config.yaml
activation: "geglu"
norm: "rmsnorm"
positions: "rope"
bias: "none"
extras: ["capped logits"]
init_std_qkv: 0.0322
init_std_up: 0.0322
beta1: 0.9
beta2: 0.98
weight_decay: 0.083
final_lr_fraction: 0.0
seq_len: 1024
train_tokens: 121800000
dataset: "wikipedia_en"
Each number is 128 + 24 x the weight over its row's rms, rounded and kept within 0 to 255. Layers, rows and columns count from 0. Numbers have three digits each. The size before them is the row's rms in percent of the matrix's.

# down: layer 4 MLP down (transposed), 256x96, rms 0.0836, rows 120-165, columns 0-95
# gate: layer 4 MLP gate, 256x96, rms 0.0882, rows 121-166, columns 0-95
# up: layer 4 MLP up, 256x96, rms 0.0884, rows 121-166, columns 0-95
down120 103:099148114141136135133124101193124129106160175137125084076170083118126127109163129125161114130168103140137123161152110116118100129122129146118147130114138114120103141159122154140138130134128100133146165137127164137097144096123140149148153106116180109079140112165096099089158152121148076119
gate121 097:125120112114098120088114134107136142134136133079117159096135118117117116147105070127092098116166085134117155156139097131161109124170128143084135100123153135072116153108147119139134117101187124155120154178125100161118153128127135118145174124148167091092139108135121155153127127158133118145
up121 093:099143116121129136133118185097096122104127129152130103122128137182088107128109104124148138093129101138147126150120136131075111130144133115180140116133164115090137102160150135180189152138132154152141120158099130129146111077128155105116135151140077143160155146106129121077138160145121125122
down121 092:135114136136104143115130118144130111137122129111072185111141144123158105144109094105118140154149160123148140129098122126164189181171101142109122139142101158137133197144140147084143136148133186106118099154122135125099173148129129150112113104134123131113109129101083125140129131122159116172
gate122 104:113119134105132113133149115102132154138136108169140165164098129137124124096116136150113145146119127126108137125106162113136148120061118074140153131144117133113148122129149130136159110124109184120115041133099143112133129123058152125120123109130153180118150100082154128119115112142086122098
up122 092:146132133135120133132163136120189124118115102181196158118135139079154128127134163138110088145136134137121076110161111135147129127130097095122105159129131134131112146119128130117153078111136147151134169128098129103135184135091089129125073162111129145121127096131104123129118131079156144149
down122 094:154122170127120119091070161147141133156100141142094135103129107104103141123114121123143114093181103129165130114159134143109121158150119168095128117126131120119073089150100104130140142133123121119148170162175117156128165112150110119124110132137095067126109137129123128149123100141114128195
gate123 112:143105135134117116172125123126155143140137121132118132167146116134063112079100127154160106104128156149124107155148155123151132112115093126135136084042129121128108174112111119114100133100114147131149099124098139113152120117093117115122079141117172087147122105106110176123133123129171144111
up123 105:147130076146109135132103114121169119103141147191141093127104134135145107086118140148101118157160120110146135128141143082083131123116080097146118148111156118116107119133131138120159099099124152132145165130128110124207119113077144115097151139114117144136107096132144115113132119142132146195
down123 108:130136131125112148103077145133171099150123137123070121151116128113161129107120157182058142104146137155107142095141122141130115114084153094124161162119085166116147119107153118136127101137112111114144094154136112125117084144089131138141144130142137131129116119174173089093118134094110113121
gate124 099:122142177160130113111134128105117126134083151157155129120120087162092107152151176098166155149160133101102124112142122181139161107100109126144100138126118151149125129149146117100155119109114170143170139154064121174149121139122175128101135103167119121072127129123152138136123131138117124124
up124 088:101119125150101088160104129108150105115164137132115138125135131085129100118150104150160092121136097162135107143061145105119120116152131115136145046134143150102101123119129152123155148108129150171084090139167124106140157176126114097170155152136128124163166151135141136143133133123112122117
down124 087:103104168088147141103093136140128152142096079187147133099146062067119156122161149100109116116134122101112118122123135142104074150115142137126138141171114123116123129148055126136175111120114121098158131133121111150136131126100157151121117151116131154096119113135129132112158120126115100109
gate125 098:099104150137108080087128150119121129086118094160133117132129174123123120135149099070144173154135129120134095137117162115119121153103099146119111115097109132161097146132091138087142161123129114128142157144131135109116159131120130109168112118194112119146193113080163135141147112135134148109
up125 101:138162144121181112121104100133096137142115140157085130144121124183129144138112176119097124124140131154123118107118127132133153168139077134140121112087110143146089146153149109097133060118103112110118137102132122122098135146127114167076164119146139081136098136143097151146111096147105170142
down125 097:128132104134125140088127115133167166144128127154072156115076135105118162089132115115137142176105132128103147106141158166116159114125155148118133084127128173143109131116136139112094136151127114083151147089154126102113120173110106135090123125182153152110132125085126139123101078117138165129
gate126 096:105137116100078127141160133099135120131105092190147118150151151155118131169120145170098118169132124135134176128135135180108148109134144107108126108146148170135129149160066105163127156111112117126134164127087102158178156144137164111134129146117135131123143109093155117123113112142135097143
up126 092:138151093096138179127101129171122112130110095118145076167104107137130159190171142127078110138130087132114155144135149117131115143107084154093121104098115095145113160149103125105138128121141090102127117114088108096112155156134132149123174121141143106135124129136102109145092158105110114131
down126 094:087122109167125107136160156125152139161125152149140148155156130118159119143137175173113120146159126138093152083129140134117152093141124113116158140156086159127120171118114140164125144125061158140115119118146131131179138118138144117112144123125091081093169140133146125169104123155117103091
gate127 094:117160111124123099137121140172117153118131114071118133117129123146116143100120137119133147081112134121097135124135119113104101106128141107102098165104101077108089181146121108127118135113143099131121132116155125093074153174071106138137089086151128115123149087159170078124117122133142110138
up127 097:159163104114113138121146102109148128112128152127146150092113108110088160117110124104102127143129137139125130109064107118142135132120141175159088122149125122138119145098112075138135103123166134100070150151065129117131088121135137101109120137121184097095149125144147162100138100142152121086
down127 101:143183141143110115147140118102114099137095111092144109092129112117105100121136103133120165108144119144099143123145095101105185153123110097147062150131157097166111155122164106126133168136134133177113126149154109087101135118138128118127114098135128072104132095123113176119148133151138117107
gate128 093:098157097146136182130097162144133120096117132097148169138125123092135147129131133108141147120133164103083128093170153119095133160143173113130129099116112149102100138140117093161122167119147117137165117109139087122133107128150119124106099092087145102093133081086122133147111126123101080106
up128 108:147103105110122166126089121145134124178140085097111106103122139113110176186145145113144103112101145132114130160123142111116130100157083110119113103114134094136082140154157098086166139123119098131112126107094127148152091128130097141103114129108089145131163165139110148108075107144144113146
down128 104:115103118160148154122128157148131128085135139081154142150138135119125115128173142115144131130162149103140139091156115142098117135139180129124165115133128177091064119082143104145070167126141154143145146133114086123155115126145097132126129088125126076108140100122125170127150118113086121118
gate129 089:113118116159118101141128122115168096148127145118109145113148106076134114143097146120118189114099144180147135098131090137086166132132169126138163119116148170139130098112159138096133131120168099141103132077182140109090135086098134098125138112115137140149106118109096097121107153137126148139
up129 090:148163152094163125151156107127170086090119133143168111110091130138107118124125105084136105076109102121126145117112148085075102142130122096156145118154104133122136160130111126108152098136153101130104100131122124127153126135158165176096162153138119106128111124133122135155165092099177123150
down129 084:137116134155090119113122155128126149131141138122150108129167120143132081127121124147157124130136123125139129119124151149132154109107150133134132095148123147139163193130115094132138103130195118078137140113125144116131108120143173098114160106127119112108100087115111112100101110155180179211
gate130 100:129153113196063105158095165142180139124155091132147175118140158136102120109131109119140170139107126174115125100083122127149113113136073124102137103134124121129094121102122113124145135135155130131088115111109143113172113145078101109131134154100156103123130114144101123122117124132156146105
up130 097:127124139074169103094162149097102107120125179106108108166108127107131066108135143109104094125136108118173136156170141081141145140135148114112093114116110170148141139128123105126135122132181140134104100156135119126149111106096157152147133132126130073126170167143131139132098110141114147148
down130 096:145146132129166115170116104123168126145090106125147143103150130106096147135122109105143147153110110110135103088147092114125090151106136105098166136131125108066119094123131122128108113118090099109142112142135124093138143167123100127097100076097119132090141113156060124131158124089155128097
gate131 091:096088109112118152109112134089148125166121109115114167110135131143120141152137124154108147143141113141128095142152119122090129163091077106135097156118144152141101136140134121115158104166111179142083134107115073102124117167143117154085136113115125128187163078113132125114102162156133151142
up131 097:156114148129115115114138140150108116131130121110172117165124106144137104128134156101118138127135134116154141135103151175120143128138151165105117091087138143109187104134129136166133147134163109091156151095110113109193176098099104158102127103083143140119131144142111124117129162074115174098
down131 098:134154140080171085134117143120067143108101119140129119127126168100108111124158115143114141098133115155095149079169086094128169137097153114107139162118125125146125144119142133153128110140125151137132178131137091089122119153098171125170147129100119113097135154130173160145130113161120110102
gate132 100:134143148125080133126116090140130191153108157169162111120096127132089134143103090138140128169116130152115125161183129110131098147130087115172089112136136122152128157133138119092196106171109131104129146137117079132098100141143152136115150139140115119092118115138120099136124106153128115102
up132 102:136135096135129108130112154131177107152162123096132104110160097099165125140117136123146107104116150126114123142090147145144139087120157127158093146160112159099138127102117103112155108138163118089131082102091124100122112113117087124091100134132155149090154146125121148152057129119118186118
down132 102:124129129126101149152130090113110137141137188110114109098186147116112103130082142106105119127154115140122183156124091136142116135129133161161125154141136136109080125149081090132144124147151144132145104130086117133076145109151116103108139156163115118136149114141085123137094149154074166127
gate133 105:146198165167126121131125159126130078148137144100101099183183121102115108153133143104142134128117143128123129119095105099131122106129120111158114121111108103071126160129101163137137147126107095139094101105115149142112123115151122179092113109152133137139135129122126121170154141100128175087
up133 115:107140086115141135129103098133116125110123115161122127123125192125118126113113155149115130143178162097155168112125115158099154131110154096116118122133118128122127138159125134155121142170155192121134135082149141097137133175135179119161094162147118155180131134111104145103097138106107126172
down133 099:101085098112139063100149138130125133140158100129139131129116131130096183133095168153113143145145132084103122099152123127094150139137125144130139156147106133143122177085142118128123158103179133130110117126109132150155139161138100126206136117102157129135136133113166161095110125132166104118
gate134 103:147116111134121155121150146095153098115131127148112154191149100116090146125135144126123103121087149128120140131168108160137171158082132110129096156157150105134159153135148141128177116114086134143124110169146093150102159093120116111089155139095118150162126130145179131121127113130135140069
up134 094:131127178181121162111133125130133158094145121108135138144117103143108168115092134156122107116126145097089097117144129119141099134132092111159138109133097113169125146111155154144157135098111140145141102172134136148140125095115088097071120116163167138076124137141108135186142089150110111109
down134 097:115167159179102167155164079128097156156109113123126113149115124097143117154145131102111147098125097135127089142149089104103150113097079119149100107096123147129138109158143155131124130113174161098133116121137120114117140145112124116123149099149134080131134088158169130144081095103097111125
gate135 100:163149148107111148131146111127128139140144140103159187137173129095151085083152120126130115092120102139066141124109157113079143112144134142102112181116134102118161138126118119153145148135055100161108108159121139154136130139114133133136161150150160147132150134090113129124132150120080112127
up135 094:103123153118139141083125165119147153133114139120142083119102098131134141123089140113141095162128127151106065118136148138123138141138125086093151115022133111165122147145162139101118129090139168142101115110113125153102094138137108126115136145117113088134135170125153143099139113138130130101
down135 093:136100163129123124153125117113112121121138152088136149138159137135143101126140096132093143098107093128119126130138162084093160150150091112113086145153105132125140201189102140116163161151081133113128111141110144157161132123151109105154156119144104102177123101138154137143108129087101120145
gate136 103:101124103143100096093091173082121095131118110134122125144104186113136109150135151171109147129069111106104131163163108122140125174113117090140102143092096110144126108116136102119137129135124139127122105136089137097152100109107178131129106151117152088104155099132174111107161131133120109121
up136 105:177135133114125133153166172121152171127187116142126138117165136111141111123127143169141106164133100120168147088086114121148134149117111113118128111095166119104101120145098133150131111148089109164105120091093131109115128153161119138140113131101164125167118160160114141156087077157121128128
down136 099:147135141119136113087148162100127105120137130135128146128164119097116145100126121111120062144121114121142168122142097146120029150107145153128141140137105148136121092129118116137112113108159092099170133136119149128109117104093138125120100182114136103108126139126121166190116090135114092130
gate137 103:100131115138136107124121146124118126140076098165132142136116107099152143058129108113111143089094130165119139106148124146112130128138131101150149170148114092160162140065122140100138108142170159096145109182140156119129108123099123148081145133139184143126144119122141152150144146166132136159
up137 094:116127148135128133141142147132143084133093099134135118148125081143089093182115163136138078109155133086127129177112117089118157133127123160135085144089124133158144118126120093122120122122149165137149153145118142133077113082135109167097112154146126159160132119149101131099184129127104100121
down137 095:126126119120130108141126145097106109144132146137128129111129113096190153090109107142159198098115154123107119091146142165139128091145140128134165134137155107124125132118155181118181133174124162084137097098176125108145121144104133152109125108115112091128152152131132161180133153128125114156
gate138 100:091127152164123132136115101106148130120130156110127141129118113054150108139139146147122132112140148094155158175088146130162121141153123121109156147129069171149106157122106121102138160156140125154153142172164153133144138156125126138115113120119135169121099108077099159108085121126156091141
up138 092:144182111105114174141147118142131142143125143156162095133093130145099130114127128141127087101131103115100143170159121121116100084119184194172125126172146140113140137149141106103128111116132132077093135141152141152149149126121070163127141112115136136094114132110142124152166145135133094119
down138 091:142147104130137135079172116111109160099125115152110164105132133164128139141105176103086145125094145109146134138077125163135141151131114126143123155094147176157097156091106152134111093144126139124109127138152140112098107110122138104142127129161190083139123089187120168140117132139125127127
gate139 113:128138160119128129139142148084134148075097157126111145156142137093114133137074138155136106122158149164133132116112124112153129158112138102136128166159095111161170153128122141070149090103122119093144117142110076148135091116134102108166095122131115134113159109135151128143136056142146126103
up139 108:148142133118147124119146120119107144136138106120144092105107155171126129132134093116072151093114105146122125106144145173120121137123119115136097095140169081104137107218167124106104139112158125116117092143123135097133159140121138115145139172131113176178117121118105087111147118141127172134
down139 106:160113135144112110077154127178129150113126114127121088130111191130148097143185121106140152131159094097099131142174130126133102136119089120130134102078125129116116171125146109155091145100128116139083135169092144114154138122106124149142150153086142120103149150139153112123160120114115142090
gate140 087:143147132103089106095093125089106112129171120120121106155127093149087153096093109148129139161152118149134128085111154123127135168111102100169113113123143137120094176124114141088137135133138139082130128120142139148141114148129148130186083152164118162077146131119126170107147106161153119124
up140 120:134153151128145117159104117136124125148138126101129105124098146098091109094130130143143186116131090101088145132142111144114150144101156094139162111121088045135099131126113130106131128126144141151129134164101126159163114161092093095082103103151165125117114142133096128118100161084137140139
down140 122:154175134129119077118094111121133143125119160129131123135132125139122184079164101147112148124108087107112149109137145129120144141123127135146163120076124071149108114156142122108165140142158146123150146133113126131130097112144103123144109135144145105049113121159102110115145155102114063154
gate141 113:150142138160105162137083165149105118132164157087134091112131149116138164131110130144150096149094124175121160137141093077124152161160108153136102109083105085126127129130105108140156165120142134118137120119124135131155084102142179167118122143169154144098144124147119105128091111141118138103
up141 105:114127115077085117110129138145135153122125113126121111134099127136131144099110129197138141127105158124157109140107113123094144116114130120101116134075141132194130127149111081133125171116157104104168131175108125131160077103126099133088139142126113088118136092173128115149126116109127167161
down141 101:150142125150136123093121131127116147099148183128090127152127134134116103146122103096119146071179108124140148137130127121102143095128143162127136114154127089150139085156096145144119143141140126194127074173146104152118130165151094147127095101140120115139114092123119151137067142110127159143
gate142 090:116077081125122141112120134133143135138122139144096113182098115131115113119122146112124115177129156162132163120143109162143181125147183111122080140165167158077125135127138103080127173176129149127148106137131129121132126175123120135125122144124085119167124132134143162147109122090124123156
up142 089:117146135148108182123141138160098128118146117126104080183112106147117100117142102099112132145168175115121163142154096106125121122156123121127142111091093128128143112174142124174172136104096132116152130150112116107111095072143109118126115115115108115080102120117106112161131094074132119115
down142 091:122154117120150131080124085119161167128113099126084105156128151177079148165140161168091104156106136163105122151135132130117180093153131132120121122146191140104105134094139119098122194142172121158116119132141140096119114153100121141128119143125140123136136161105124145120103114134124129120
gate143 101:141155140116142081119136090109110143128095114114123127156132121091113145160115101159119156139133140108143178134169131157104152149144075102125129107093108159150143114141097135138124114108124191116143122156156139132115059133202135123095130087141161145096122122137113117140145120106153122136
up143 091:134131122119154160071123117157078148133155121166129144150141094072177112165123105156154119131112125138124145140108089134138112101159120117115092125103143118150167113169130133104116084087091144124125112146162133122136105120144089096144105144133161126137141171121117099098100089141149112101
down143 092:060102119132130146121130117119147126135136129135066140159153120138100102083185109169132123108163101136126096113116192125082177123101140143150121104122145167123139112107122119132116161135153164138101118106107149114129140097092113125172141116144132110162127121102157094097139134127154117126
gate144 100:186143179124128143139119110149127149145082146121134104135108111089102117152134147108125125097140121103133139139116163171160105162105157122129184141123140148139165143114096133123151117137179112172167089118123123122134161140117104121136071133179106157141114104130128166142108112154140098148
up144 098:125121133160118114140061135133121132119124121110125105147062088095177124118163110163121140101139099101101135073128131116145133113132138110148147114163127096131110118086130154094141116155158142135137099098125081115154123133114130119131104177171163132103169129092136152164151121136108136148
down144 099:165135116128119119133135113094133068116126108111148112124138107142107118148133149130132141161116132117120098144161121116135147139123122126112104158140104077130092103124149077129093138083170122138133173171155137094104124114121100152142108081086116111200139095127134154106135132162163114085
gate145 107:154124122130095143104155059107116134115105145169151103148104141123103107143104094116137091120091134156101175127134108136133139160098124097079108122105129117132157148175149119154148122102128134121149129132146095124147145126121086128154108089139098136158113177130166117123123138096092073112
up145 102:122115167129110154191135112146112124114129130111135145127141138154104096139095061102088137085124122117161122115106111111132112166112109154168108148123153117142131152133125121114097111161126096114127116098093073137091112113150150144128068142108175125127158152117120117160115118166162104134
down145 103:143117120094110125121159135100130085096078144198133145163117169133156140151127122091102096100126099149146122105148130101180120161119184144153137136127111125101062104139162154108108110097145095120131131130115129158113092149110141125135101119113147122107128121152146123175144125116110123133
gate146 095:119124121113119108129124130130126079151144079131145168117084140166152186140168141083103141140133158152142115129116144135133115116130187139142187144128114136133125153133087142131103127117113092122108089117148175109090148167109134104150128143154176152120146132144141087135120114105089106114
up146 089:097138139116108118148191115104115117152133095119126097119145183163134162150095127135104139131098102105149151152112110146134084118100117095124107108142132089154153163134124110102116163131167134179141126112153136146129104140140104138147114106123089153123086108138146169117133090149093173162
down146 092:135144145104132149125064088124134101075150149138124160136121120103130095118165163136111134155131153169111094099138135104120155086135132152137155114156122161128084113137126125093156134132143105081140152139099161090133161116136120088111148164068141123122152097126127107131143097100112110109
gate147 100:083172128095141124113097138107141112114100127116136114122092158123105150124113127139143127142135084146109129168140145126106123143078110168097130139133167128110164135177112144161138106104135148157129143113150104089163135142134159127142098092115151165140115083135098117151199117164091118129
up147 097:128145112131133109127143114104143152095168079144136079133135141125144142161115127139117129126130142117092165137079171105120140155104091145103138127113140119138141100113080155133140089085103143181157122126105125127090170062118124130120120128107105142156165133148103092132138101121123072136
down147 095:098121139142101167143099096159094105151094156151117119138116098136081144132150116131109110112138078154161135142143107150103186150109149143106148115135157148073146125139122111188116129129124116107120139134157123129168112134164142155131121122085142150167096085134110120146158126156110089138
gate148 098:137147141111123133070118102108152094122125147155136126132143128140140123142089162117115128105154109107147141168126132181135084139151147141145098164118122148154110128121140091136136108092130156131162129163132169099087147145147175151142138127139141160077076133139165155140165087147099099128
up148 093:094155098153112087136107184082138166117111095153121125133147151106160128134170131114139167124124157092131122119101115145138129164095084122127160092101129148155140096137115075105112142138094129114104160091093116123132114076123109158111132101125126133132161139122120127124111153119114079164
down148 094:131119120127148162121126062118112149117113135133129125115093110137135147113141152128143098141126174146122126151130074148159166103130157145129149138148108143131137192167120132124117124129128101141165108167157107133098164130139140149135132133163182159149100107145134173099172086154178133132
gate149 092:114151140120135119137124093082159121103155133065114145136155185144120133148135132158182129145124111148145088191126102125177137145144123134125105099112089138106132132171085143105129143116154140126118110141136179095109128142102129107130111094141132133087151136146137108148150146097122136084
up149 096:109152150193150096161148097141124129132124137087114112092128130135167132076092155105113106134116107082139151110133135157137164146135115109175137115094099113132120151135137141108146124166101126159111122156142123129162134143144133103097113120136074162122150194107096121099107147123140103141
down149 098:135146131112144120094158154083122108111176155121147103144143118148151127112137107144145105131120129101141140168108141150141092160125115112103130152098140138074092112107080125122088111132121075112121099172127160113143076140130129083154136124180127135138187107136159116141147158136102135124
gate150 095:114138136153082152135113143105102128063155124153125114101095164152115167127125123123170160168109120150109143145143152138091136131116104105125121115132128136134148138088126100130162128129139142155170140116096118130110201113128159106138146135145163084068129148146133110162101152157156109142
up150 096:140144129128110134100141135130133177131162127096104165135149129139134140147162132081158154113135082097090142143117116111142090127141109131142139156114126104067146142104127113155135106109095110128112119136157098120097106094120138182150158133179167133137095152144116174095142129120188127125
down150 098:118091094096122139165133129086144127119150140149066132132128127159141122116140136132112147144125126147136090124119176104157108133089107100135086127111137149124105122101146112102143131147126127169139129116074156123137159101133180111144145156094198153130080121133110133095146158108123086121
gate151 092:102129153153134108146125127138117103141067122143120134103154115064140125107119193107135131157137112110158129126097154152159132125160151148113138177065106158164126135124099119127134102130152132121165134120168128130118115107122138162060143130109128131096118179101120119148127151134125116093
up151 092:129095133173083154134100103145130179122113133127149091186059111109136114132146168127079117133123105102136119136151118112157109122100132129093106129116111117111125137115173070131126130146101141093141127140112120135119132119099086095147104118174139108124099100126134147100160119118173118138
down151 092:113168118133130139134118160128118105119083123128144117131183117094143185139141102122174123120165113166124120095115125129122127141097111120112164132123132127108098121193108097128106144130134177136161129131117183106125106139165134161117118188143134113095155110115143100157112120135076152141
gate152 091:164149172181126107088113108123117152108113118111089116113117146167121192131102097093133114111132139113112172106110151150161134175128119123137114107133105127102122124128152119123106150107110115112175105131080150143159141097134173117143132159133169117087126110138127098138148130072126107148
up152 102:124117101141154121137110137149133118164109126111156140121111112140156128145105120114067147127121191116124086096142141120140093161105150093124178135165114144149142113159173175161135109135144106089140110142134150164180154114157118110132144132107121137152101189098106113114149137097134127131
down152 099:105101103164144140134094153113123173133146131127114135141121159105129122130135131167077150163122135130134129161153130163133173103126131095157121126083106114180146129125149073120113162137174136148131117147169121117107125140169122139141124118094102100168136113110137116124121141143194180151
gate153 102:128090119149137078148121135112102152120153061115142116135110127119113124115110100138102130111124138124105174126094094129098131154168135122152087152145131184153122154135114152141145139102118118097139127183117131113125103151086098171168122132152106142103132119151116120138107125170105125061
up153 107:117122147140139116138105147161152126154104084118118124155069143136110081145119121132091140141143142108153145108099142117115123102159141191109083139104141136130120139151095180153146123101142125131147106147130145112095123136060129204113151141155144104124128141148156112164129119136141099109
down153 103:100097149120160115121127105123129143132140151128171128191121137170148120116123155136077148105153131126127125109167088129086129125140171134066116119131071136150120136150127152129152135143123149112109137145149168163157158132125094134133146142162128113173146128129134118094112092136165067120
gate154 099:139148103119090097124128143100160086110134133116136119122133132113132105128108119140122126171133118157131167114138086117124174132117167142118103155089156188086099127086133112137132151146152147086117171160104157154141126141103122103158072149140125138122152124142111171162150138155153135174
up154 108:127134099187153165088122140114123129158106139129096134143094132090126142143137123126120122145126131096119135182138135135132119155153129124108146138162100157133132127138134152079136119124146124150191101133173110104125121151142124149081136137129092077103164089095161161073131169132151120128
down154 107:108096203147148139142095057111112165123100112154130105137134155155115138082150145163106108125109120120132143108172119141130101133136142127143120113141135126139149123162131116102144143103146161145150133119080101102111143087156109154131136109144128129131109139146126117182101090113069153113
gate155 103:106152121125079138162131094097134123103105116158136137133166093109117127095100147164134106111153103173116144125100131099129171140137124184139115089136127089161126146146129111112139115104108160130089100087126140139119131121176135108138083147120158134114137150146104098130106129145143062165
up155 112:116137117114149118160145076163100081138123133134137110123107112125137123129135140137167100163114069156109105161088102129049149109108124128121151090137122101168122136136122160114127084122126148113102105143119136181140112129184111128115161132127154113163136104114156115135109149092147138122
down155 113:134130112110154111143133162127096148177095083104116182094096118136142107124148104179175151120139109140103137145154115119104150119107148142134135113106161118171153163137121152148160151156136096115123104147136149112133077108183108152129083135115107126144146149100177125131123106125150124146
gate156 101:118151147108129115105131143109098110166145162123113129141165106122089120140140179086110106147119155128134164122114128119145095150109143129125116141082110092119149094119103095133106173116091115088129116117168150093127129147129147105122135117144122117097113103169142091158139144159054082111
up156 099:139103118115117130106172102101115103147104105130119160150161130149114099136125147148126088144158123136186141112155131126142147125111123184161114169147111065040132107131088146124143114133140095131115096127140152095113111139135164108131110133089125121143137136130139135128175130108151099110
down156 098:112152143137140107168094108177145163126137113135112130160098145094140173121126085112157163102152140127160112149136137124098110154159122128069118123106138169147083119115118111154131112095089130149135186119112114167125125145137113141115118175150129114126115091115087156121095114140089144115
gate157 099:110121137131104098137167125078131184171099114174128125126148133139103098109072124129142088092158134125126159125138092164109163160115083076118129104118105141117097144136116131139119131119114119149159112143085149144107132140123135128141125079172130151122110095135111141122175119148096101135
up157 114:093120127156130079099150116088135109131112106124175172123137088162099134135149110058119092112137103137138145114093095147107146122152114137108101136143125140128097144149120157165112100127108131146138098165150136094087119128095126143121137143174108178125078151149138108144130108139103116134
down157 112:088076098089179140105103122096105094105124154128134122106128132117125180142142087119137148134115125087104079121101155102101124118158167154109132148150154131118089091161157126099146153149131120154120112106145155113113079108136128149149118153115113099122118149159111142185140135142114123131
gate158 108:102119158113129096141113126111135173096136122120144117148144124156138150101100106129173127112155120085129133116131160138151147177116086080119137137110144105136066160151155113156137129113143121116102113115127152132108125069121105110118094139124116157133183091162125128159142104140139063144
up158 104:101127133123151125125133133159129109082137102114091138117146130146096136151170174099097093160081073147141134165104142173105147134143137136134101144148121132143167131125127151147121109156147104148106085103164114137135115154120123105127087125104075080100094089128132119135117116097122165142
down158 103:132156144069112141142125097149102154069130101098170138135100130140109106137084114126169150127107124113132132156113086126137136186150143075131141148080151108133101153128137118150129136148082108148100140091106134109130093145146107155126120177131107142109159145109136143131152109135143110165
gate159 103:126166114112120128175113138117101146149146130160119133159104123135112143132103076114069097154132132096091166130115127105102107149087116153150094130084107121112113131117133125089160151127125134183109125114162108131114098138087122119102131140094126149097101105094083100151140093125096133158
up159 095:138127128141090100135081137133110117115112121123109103080071166079140130177146129126132152150128142148126130118147130105138100145144158123106168144149134108106146147101093140106143134143121099161146101125104145126099138149164142123174142110124144140127138176149098175125118140158139122047
down159 097:165134123121121106174121131121147151106142099136116181140119138072140104119131121121137144162132127164148154096128147119128065159110152097136120140147155076151102115143147115142164076139125167100128162092142129146164097125142117098148140171120118107117136135124091165153111102140104143091
gate160 087:119146133135150135153082153094121109167113139140142149154145140138157126106197146137108100182155140103092136135126072160110127157118164120124139191125068137124109128133119134134152146127129097148136110125133124154129133125171128150161130185128136155162143110143156147105118138126115159160
up160 088:138090121112111155112108130114119090111165192154151117157154107173101078151095076113136136154101131109123167152122128123082110133122164127148109102113150152113133129116159129093162125135118148126112169168102136103121163132126137127150103134130107136095115145136178174149121163138137115134
down160 090:146161125147161133143127101107130167142130105126126162133150139135170165121173139134107120135171173101133149114109099161121119147111162092166120141151114135127125161092092149171159119159109125138125076150111120137124131089128144089128096142088157172160139099120092121121084131116152154141
gate161 097:164149165115127080108130116117106106173166111116104107105100070126152142123135172143129131134131144097082172139142121126124141151150133146149096107138121136133153107179125114114163158148097132136169080132128148154124121108115159111127122121135143132078074128129126093160154080111122127124
up161 094:131138122123139098093150131128112080169119081178090123122127112092158118128123195162106199109121114095102121129135141114125130127127145118130110126112130151139178094164149139114134130158110121156162129123158113113142160105166144134126130149145097170118102135144133096126157107146096142164
down161 093:122156082140114123144134141085135121124117130138116102165137159113113130147115128153162129144140100151151101116160141130139233107149123143140110121120172141134136149107129140126134192182151131129138158081121121111132125139159108147110155109154132132148135139112167109105102164130101149168
gate162 097:134158165116130100126133092124102140126100097127116128135123093099077146108122119121177154135133129106112128139116147087149139150160094144101070126124141101128127178106130117115159132082140126157054132167117114111140117135078152137103089112128161150123123156143143110130113090132148149097
up162 119:122166095202127136121098136116167159092098124112112123112078118113141117132108168145116127068119156126117142119116116159111113157091139147166167142110085108118136107115132101131135143112113128141163125131138158153111122087140101123140132128119146089102145091173130129141122153116089078148
down162 120:157158115151136143157134129161134127066116119148122084140058144146091122114056150136123136091177140125134138147130089118127128158131080129163122139124127115127152162118098130124115125136102123084163130159136115154110118118107132096159159091150147118116140149143140139127133163128091087136
gate163 102:133144112149135137098086084122111105095153100128115141156134104109109134133141124113157172081121094137110166146127140151116158164097138135136122094110103109176121131071123110209110141099153101131123151129137130119163158157103094173112116132126124134115127131126106169129121164093136140134
up163 095:124077102155152142118116097139124141133124109118116114139138129109108132148086177111170156093153116110081162106136114155119114132110146121098113103127141113118118105113104131156126126152151112127105186155147119141141107147129147093130123099090112172060149124193182120115134150130137108138
down163 092:133140091136098135127163145155091097149119109097110141145108155141154106147142164102126093170124169100131117067113105131121085121144166144119155131171133102115122052131110134132101138121109094112114128117141127154107157139128128124126101156104109141124099128134104148138155100135090170080
gate164 100:132134093092093132136139123124121129119130161135147166135161149135126105126165122181142149120099139162152138133146115114132139146145130072180133161107141112171084161149077111172119118140123102133102086114111090084138140123117134157160134119111174148096141168111157139155153120105125111122
up164 100:125141137134128107129114082128174090147107132140109165119109125149118128113113145126155154120116143130117094064125132126093138118124161127158130105129188183158099118139114119118139125128133154090115128110118161132121176135104111103113197137101115127147116119170053105133135126109137160106
down164 101:146123092116122166140116131153134149144089138077156109135143110143138120128186101124100090156141113132093135166133166139117133120101145125095071133146084104114163128092138142111126109121157117155094160088111122096114130111142154108148106111116134084103116069119096153117144105133155103122
gate165 096:126132131164113106159071124126172170072119125150172139138131117130128110154112119169165083114098135155083148105084123141113091172093176168120119127123117117099157135098122100135149095127139121088117141160130139155091109147109127139127149143136135115107135126124115141121172112134167129130
up165 116:087181145163144119111127162111137114104103134119135172142121172106159107176120120136102108149120156108121099129126100131090101159143129125083134170148118125123114127137141128107105117082129089124149126131141146090088098131142163174135147107139126128148168195159106141150135085126116127135
down165 117:102113174095132132103148110153055119129101125137100139115118146118149120128151084126115139149076139134145165155149093130119140126137084078144130158136163138099091167115107118106095155152117129115144169134099127076100117109141131136125145131135118135175153090133144116145104111140096138166
gate166 097:150098127166133112161115117099139153069134134159147154125099156136109132116120151120118145138151100112129143131096123117119147158100142127116125161133099054079172131081108123124095146138129111147111124122124108124119101097068131116098129152161142122150139082096131135118156121130106087081
up166 091:118122137135099146131108112150133140151139120094163152148118102115102135130107106142190112117142136122110100097139093068141092147150129124151106127127137167192146144116136102138134123143080141121142129149117135152113097131128094216088163145142102157132140152163154153128100133122135148130